Weights of a small GPT-style language model, trained from scratch on English Wikipedia.
Size: 9 layers, width 512, MLP 2560 tanh GELU, vocabulary 8192.
Each number is 500 + 50 x the weight over its row's rms, rounded and kept within 0 to 999. Layers, rows and columns count from 0. Numbers have three digits each. The size before them is the row's rms in percent of the matrix's.

# layer 4 attention output (transposed), 512x512, rms 0.0603, rows 394-419, columns 384-511
093:530448490557532463511519503521580476508532553495412485386361542527600471515499532548405549484492511417542451447458562527502416501544571477501518460573509568380511388528476446518437508431518444520548517480525483456476443552568519485431434516535526539467442563491442521466530601527524462533498418498572489440500363423550405392558487450560478457560470545508515597485451522610549490458510
097:513488517506504479583568415552511481514486459492467505532486457463554452504463506498504546449452568520403508538407478473495512506513459534548533552502489541533547552520491478410566458534477556535457504415607486433535391440533468552505601484531531441446571474435531535467514587441456498463600494494456423457452486507525498518460465478485558483404592473449504489480576457599481497527536
089:409425597465533524506528525453478517529444489492536527479511480503478419526478493463523472486453505520432526473550479508477453561534557545499538521530510398431453523563550458525436478501514555519529539494475518523585560539514561421542530506517543450473443507539462493452523484458527518414545468461490535527506517444500526583523455421506449438528431500479553490493534301424453473576589
099:505520520495518480476412471470534461512590523506495493564495484479422520524484423518508544525534439560488499488500532487497439566575578577483450526524599492578503560397521532489493478491463538538462493552397474498455428515456476467541484421519481441515555423453497441486538511524455458526454605534482535567484560629471533429557511545548551595476495452552514496488465486515485425534521
089:572541572488509456500509474465526486515457539513477544430489454456542517512444506508547484428461593467477497468419435453534451525596479469496386546479575434442440524503568475482536504580500463436459492406497507494490470428443536525495513535509423495512593467552468477449438424407517578484576558447410608493568560582593459376483536533607566556549565615599524440585400580485469525483486
101:603495523552465433593496515505453549474529526486548530472457528508468518445415371514609499439543512449511451458413377500518558520568445451568448489524394477537514517539420490500555481552596471503475454483549407446543458441483543535534555524418457441514508475502427438512630541496570618539459596484499554455414503425526463565574481552535482556490552556546548486508464407451538680478518
097:519449474488499469504466493483544523509436451427413497474464418482609525417455482485532483506411518446549401487452566496510479542357411484547537562563490540539571468438523491595509462486510546481541411417548464435555515540529479454553582599506527476466538492485495453523517537498500441488541430429553476602527403567446462423454562436531464471530511445542485387509530571536536493539520
098:536520546472534562443463458484512551493528443488545573514570513370541479470462477461556469480541509558476515504491503444535557539493444460495464495511471475490478421556439465503467485487582433457498471521516612440478432445494495570537478608535535508478493495654540472519523497444576514447471529494410516432496510439497553450427446605530452448473454504552420464472482447418496596559445
089:513554389537485532548481481541577477453473527541513409552497471468569466457454520390438541507534404481527545493557516538528518490487562503529505449390584516470530552541548490486516525511494476461554559459679500525481514472462393477541438464563512487456503611572471565572455476514575365548499473495541490448488532530530475491543526491474415607501454536528484586506526418474548447588486
089:470563465509454510617499499468459444570507512467644395558473556484513548523554484503524444566499414459498453469516524539542463585472516424564549359462510508486438435410473503511498553527609441447473489476417454487412562504575534456499556470478474495511495567483492550459512507471505550551493491473482484496517502456511511464554425510478442531509495390535511534504457463445464537481447
093:476498576576523469514508509454438395582573562585555425514372487519558463454494493535460591498510552504476503531508433530484493552597518427409523501542522566385469502539575358525587518525546529529417501455523611522469575509546518471407576495478466517414564461458462480595487433509543457467466530432478503458514438395556489435516446396513533664519451447514613514548547394531554498501529
095:410427457367445512533582580512422427512447522530602519511548513547475497484532571482510400452397452522526534473500583415476434562448542503449563530522466455540483559467495516593487420502545468433473555488461415440499483492432538490527530556472520545541435544511453552498515547489546522562494571455520329521540477500424583485537521533426352405431453526476368541461426461467521496552478
093:526446490545517524469561513449512530452497507415492583449452552461485555547501518528419499442559526546538549487477464486414531494459511563494504483487457500459552554442496467474492473512502535519504450467557405491539496469489494603471495536527469496522556516432471591442493534488421477405462577475473464481568481405602481452490550441502574556489435469535581485507527505488465515494498
093:469476455547525461532400434472557570527456468579510582558487449404569443492580426538522414429599476495484469553455603471584547541557460559379537594402639492549533516480468574525497481546522560540486455486449552531487529483475472540440509482516531516494518505548522567486519516519571583492500566513471509510572482454540534452440477519522530488450537507541460439419476555420503557527506
094:468490447470553483436515472469479467473563566502497442411467492554449456469534514529549552399470441486482569518557506479460511515510539499495563561518521559396455537589522484483589481499538525484443400563553543502455544505485474604473523513541506538537484450498505512518526475429555390532552540659585484527530447509480539517424474500435483549559521446491412374478563509584503505519487
088:475514457509547420489441540510489477521509479510499482568527491508410445485398547514513563549498527513506440531441471548541502446470543490579520533440472443508436541568488468499515451533478581431401494460503460528504562519478560440532581507554470625506465509428559510548554451456559403516461483538550493530548484455549445528497505493561508497495506488451503524464545487464464427523563
098:384538423604535395608500633437470524537516462464453409555415501482486547524485566468505476583519441521538515498431451521560498574582496539486459452525438491537424394470501497549568481480550485492502500516440392530609534560540510538512531480508495608520512528496480502439538494534492381555463420513530503480554595508476521607508439501398485483422412502508450499481463583530434536527517
101:447469494517595461603458509419397468541544512518501417645537434541435504544527460510462547514543494393456538484552427528522494591587485588481470408532507497413450411446490522529615537408453512560468498510444434452544410528565423508563529504459458497448451438447565465500434525586427444558433485494567494568443523563533465488417455502472455561405515484464471561449532400483536437577557
084:540553573480456532590461497514496513537402499520499578466536464543447467492449493588570485526532573473511470486436543502520459469533505479501484570562535491549466457618545507514494548568464490540516501436472502449597518486494464522491453482545569502491539472541473397438465409517493527459528543474466544570502422426571534519511593425567390517514493505514547505425497337559463512551525
089:529557498454421458501467541512437569538472466471565454473551590451620568530531525432546500536454554559483470447456447431529513521467512515525533553540402577579485560488467546431503530466533521504444510435544454562613439479488496534513462452457489468442495497459559551487567419430550522412505537523455426593499477484473498550426452576466437477542467451502539339509529489510488527531534
096:520509483465509455523541477411485470490532497437499511611478497451343483494443527560462568462463539497528559543594483404459486572521561509509474520616533463528486392548482496470544476560546448498530475524514585501592500486475485545459465538568460482498597497495502456487415472559459418475533572451566493455475541480491484487538535476501537542465494517528488561564434493501560471547443
097:556504496482420582424546464470485552509438542428405435367465546468498559482458495604516527492545597486589558540473431502488534520465531534483542518533552575564485515590592469461580499568535487460459451469558596475533443386467486489470511484497589481456564438505406528537535471412571514541484487437495506520485513574510559451501438469497558472493501450450550462523481453593450498475413
088:494563409528482454523461474542574513609517425540566500506582460445476580543452494549534520507564510456481510542541578486430480525518513453496474462523472484502527535481551463513470529507524515579518495473404584535519536512513530440599547415498479508435540498516531508494420560492491411574507497462545521512532463568575531423572517462543566600429421545501569522535446428528473460443528
082:481498492481464482491522507511596477443448556583547526469448445523536580513511473482448450566537497408513554545461470510509500440538524477454520446544471591502583379459521533519539536472504465569559447561557464512428465531531447441499394504454534478534503482543551549545489463478539484528494509432509428532397535521493635497450453512557563516476493611509448445507503530534459504478492
096:516499553533512422533569546505474621467461497495505499461375474426457492447427435529585490534511512507525500545505418506604446484586562524538514538568514487481410511461449460542521521544539400485459519555546448473528433538523408534543556396488506543447509537487529522542412525542485416384513485515576438478608489476574497574613371430503489545507476542520500527518523556635586567514505
098:429521585526491512498469503528537440433460497522499460547573512514462524555537516598481527527548485534599489511470620493497532405549551581502521504506429385532524436513486461455544512459553556379535486538590459515497503617645525515502496519423578390496461579516602479452531618472517454454484445563487490470555464480466528525519519420496478450499469415513492472481559644578442415518462
# layer 4 attention value, 512x512, rms 0.0715, rows 395-419, columns 384-511
102:487425518440446405466525536441541536438437582531495504513526523435557474488486509428509547606523518430483504438497439452507472575472550423564669508474511490468447520530532516515489511428477511430446578583478544500505494539439550548445476485521420633518415484573577424518504424520455530511492592549504580490428453450423560418567574558474475521506490483577404500494464418473491404474535
098:552623458614483464501540497479513463505498501581456419527458490429517549520478512573459576571492444493538510559477480499639500453549551393385425522513522564575541386430501484503521538470511419424499558489464450456468446478532485550512502458538433550540580635470494448588385573471518547621561484475550502453582528517522415423506510568490553451607509513480493467527435541525509463456546
098:451497485572472518625494441504523508505452359490545488501514512509534478534507511400480429432431493529569520509585492475448484562494411580512616468483470538381474518549498514567484426480510495488426508558497553494532562490475580503495560568510485557413410606597500450399471467432480471518478431522550479422510485430492504501502504456414470489440568579469456550554479435538504473572552
100:461458444485481482435504526526497422519571524563472484524475595478405543510502537468506504499483424555562413595586483563500528469494474523496410533461535527471526475460445468390443509440471505621504486550571559473535512532530456533545453581503588592402402479520558511519521502568582532533456550515491428432556544457460620583453507518558491426489481448558374531508522542490530418433532
099:426490453366490405424473522540548573505459501519480480626498576515502588533504579427501511505522551464497426637484449492505495478433569545530434530527507464478571535490492449534510656595491587531542439465523628496499515432508438456451444497561497600491452555530536559618499416437458421507429513456479408491489505533480524488443535568517617430505449381475492487487504527478434410479458
102:481484439514389465555448497528432483447517480491548460546490532511506427504426507443427606596530613521490443502535513504513532509556635472510486547499459489464470494603575527532524684558418626499565508524469489515460493527412507586461464518483503492439463490417598481539457465543453429494532502572431519416501519436501507476518471517504504525596521524431488579467544443472444470479534
108:427448583482422510517573498505547543503407561513484488506446585599512449497547562557534567475547376490472485532623443557517536433442555560537470574431505495468552502468516541533520486529569562476575503477521545512493605577479475496477538531462474513540419493469563482515466494455522503543420527455529453493441480513543550537705560507518545477455578429389541429529533425462557571483393
102:565513435558537531466428469506532448507528506402464557527613523517511612543541476465547569530479643540564416454552454463558622542590438462416505484490507542495478541550498377571506473510438473477481520439515573466414467486533521451548506447459499445530572506427484427472532438456472531501519514528530592551481489563472437479498518491485510439499443504492470548532513516457454521494413
094:463412482590511491418421484547541512528531543464418560456514455509545513512526523509534455450554499578412550518448554562507432449448590545449413517571467531500624467500447467503480438515456596475542406529537563513542432550543420402481501481509525451461514458449436531546501584582536454487403459483473497507573547489573448419526496474459506470460462620432581430520462472447464550580573
101:501515514450497465537408472490529534423442436365513513510531563447501519546523481502457443453462509608521521552521503532530462530501474582520369468411467470493568446409504513549472551517458520469547573454543448518531453463446465459467522541520513519616533476407473479504575483529432512403531439460478502523518442563479510520447597602484458431511400472417495441468457553482562556439531
103:541488466518607572527496479505474535566416524462411491519460531537527508498495509447483516415501561576558432508432543529491553481569520480475479509557507476476433446563473481518538505462518523510474468510629529457557517537561536491452497432520505489486445511523516396498458403480469512456438476499573627541534504554470429593473466576445503556562421542544528546489528506499526498465513
103:501491493452562511564474576531514524529466541569589404579450533475485426488484502535495458510505478445564559580530417532606382526522523531508504438531372523563519559522484574443572517509509560564557561508413455599536519455516453491439511463434516557375478447435500410549476577465547552580503510543515580479432562513425517527387548573539460541603554485462448418464535386489531536538492
103:480536472510395550498539524507517576457538481510527524459538445491453488546517494490534481474522527412424480523455432479486552549499534531495441556518502553429560530514349508476522503432542558482473462488551534483435525553537573609557505508544512496441490454516565546569479513558460587602528490516487508540432358537446434514459554499510438498528557407488448505505550519552480619490491
100:542549498473489499509557513444493449534534407516551499491433492453578534609482507554392419517475514553520465479450507494446458449492537481434437456435423492533520524482532477586505498522471500510511595520526439514561494488382514520538520545486467460562542556421499544537536478509471602389521502449523493490552427574497486531469585567488590429539484550464555462499470423459517471509495
096:558511472452571475537506443440455568498467555491411519517488552448474434527425492463439550515484540524587505480544479435495438565551560416505539504455536509600459517477574504431491501425544457490515466602492505457575508557429510510591510471420487460527455482477469501511527463525404523475521415389542458505512520443529517506586456558485495484533470501562561449508500570526557457502537
099:467443445443551553515459487535514564493443531437561493470529442558431557457558462539502429464494509393381506530460563511483553445412487544458540520601473478555504584541501339473368490475478530490549589525490588517505527485510412431500538445465466436463499483540530505463541555460457493516533439478541495495529518529648474457462497545502523488503494461494526570449472517579543483484539
099:561496405502394426480441525592565505583532449532575475488503493492458491457496577428474418509414486502513527424541468425495440517516385490464451545478479545527457525517565435574397465604545510497500501536426515463450568515488437546468497489535442540496499549531578457509478477555503501500515446431453420476601478483487483470529437459521497463495342462554595521481453453476526506468582
096:549497471544519499397460557574511404518603445561566433494514534497448493391457560505433516541509396534459597470639459535514574500389406447495483428438500480454562430476550458538452473476406450472437627476571461552474515445454515515517466424465578481558516601498503505556515523502477428546589513453481456474412560470453469583493463459491493572487429538522506516457509528464531479515483
102:485490492478531491578562560513492496473502505505440459546402551530482533468460459399493498492485472437493448560477507560524457514471458456516531456487515477486520455493442509509511399494582624417542490578530561538415545524518428509489451531609468534604502480513536548508494500480537534513533495449566520555524509536561489542513511575594519516537584439534523467519493654447494508424450
096:475468480592500516466464467617509385564562416483494489459545536619582488504528554536450473439487494508484472415467452545437566426513468523511463555498552519501504575487515506534438475503487393510491549512484556496431471445556532498467515455511554514489310522552520480563572562449560477477471484436470477469559601490536453588537546528512463485474452523455502556471522450457457418501573
103:532430507476559430522502487462521526502498450508547474514481455471557528500588485499519625528477472424530472494464524548589553449541449492463359466517451556462458532448531492509434617477459511507527501502488546440488543494490522515438570504500529519507453497455506510562448556404464414521487534507553468495437473461493481498473542576515605533501441527472463443539437642374455609399491
094:495440528536584478429508484454357494573561544536501497531519606546517504529498534467497418402479517497518534471502452632449629472416493485487564500471496432529571439441533505425531590473547431499437494607392476485504488435471538436514492583542523454522540466532539507511475448445541544440479461522528461524455479494396602507513467479447547508552484505510465435547496494518509455512595
098:511428575484472526533528474459460557539482433522490504557618485494520538464409507481512488556590515467500506484453620502495571478431475433554486578580493429547503617484490512372456425506515552388495487487427424503614516498441521450463511542556473459535504521551481518498380506472521522508512480543536540411451476492424502420552506521467561501556553462561542419525552573585500518596533
109:461458414489483439489497403466521399440594502478476502582453512595552528567513450530519501499494554465547538498555458504378504501458465458456496538491455590491452553491630433468519523535529501385546495529421507470404492516509568426404493469543479466541480557421578535594548526509530530534510428438486492476461586496502473541445575547476529562526436487463522507535482372440439456506432
107:524486549448517525474422512537500436484432465503480495503388484506453494494564480499437525439482452424466507465539407476516471522494502440523567568557504519505510617517551449505624478459513503547533474505433429434396439609451479516536560436602481585497452490481496485532474524497474511478539550491468506546427483458565515488527452578491429513489517568544541563454451568503525535487532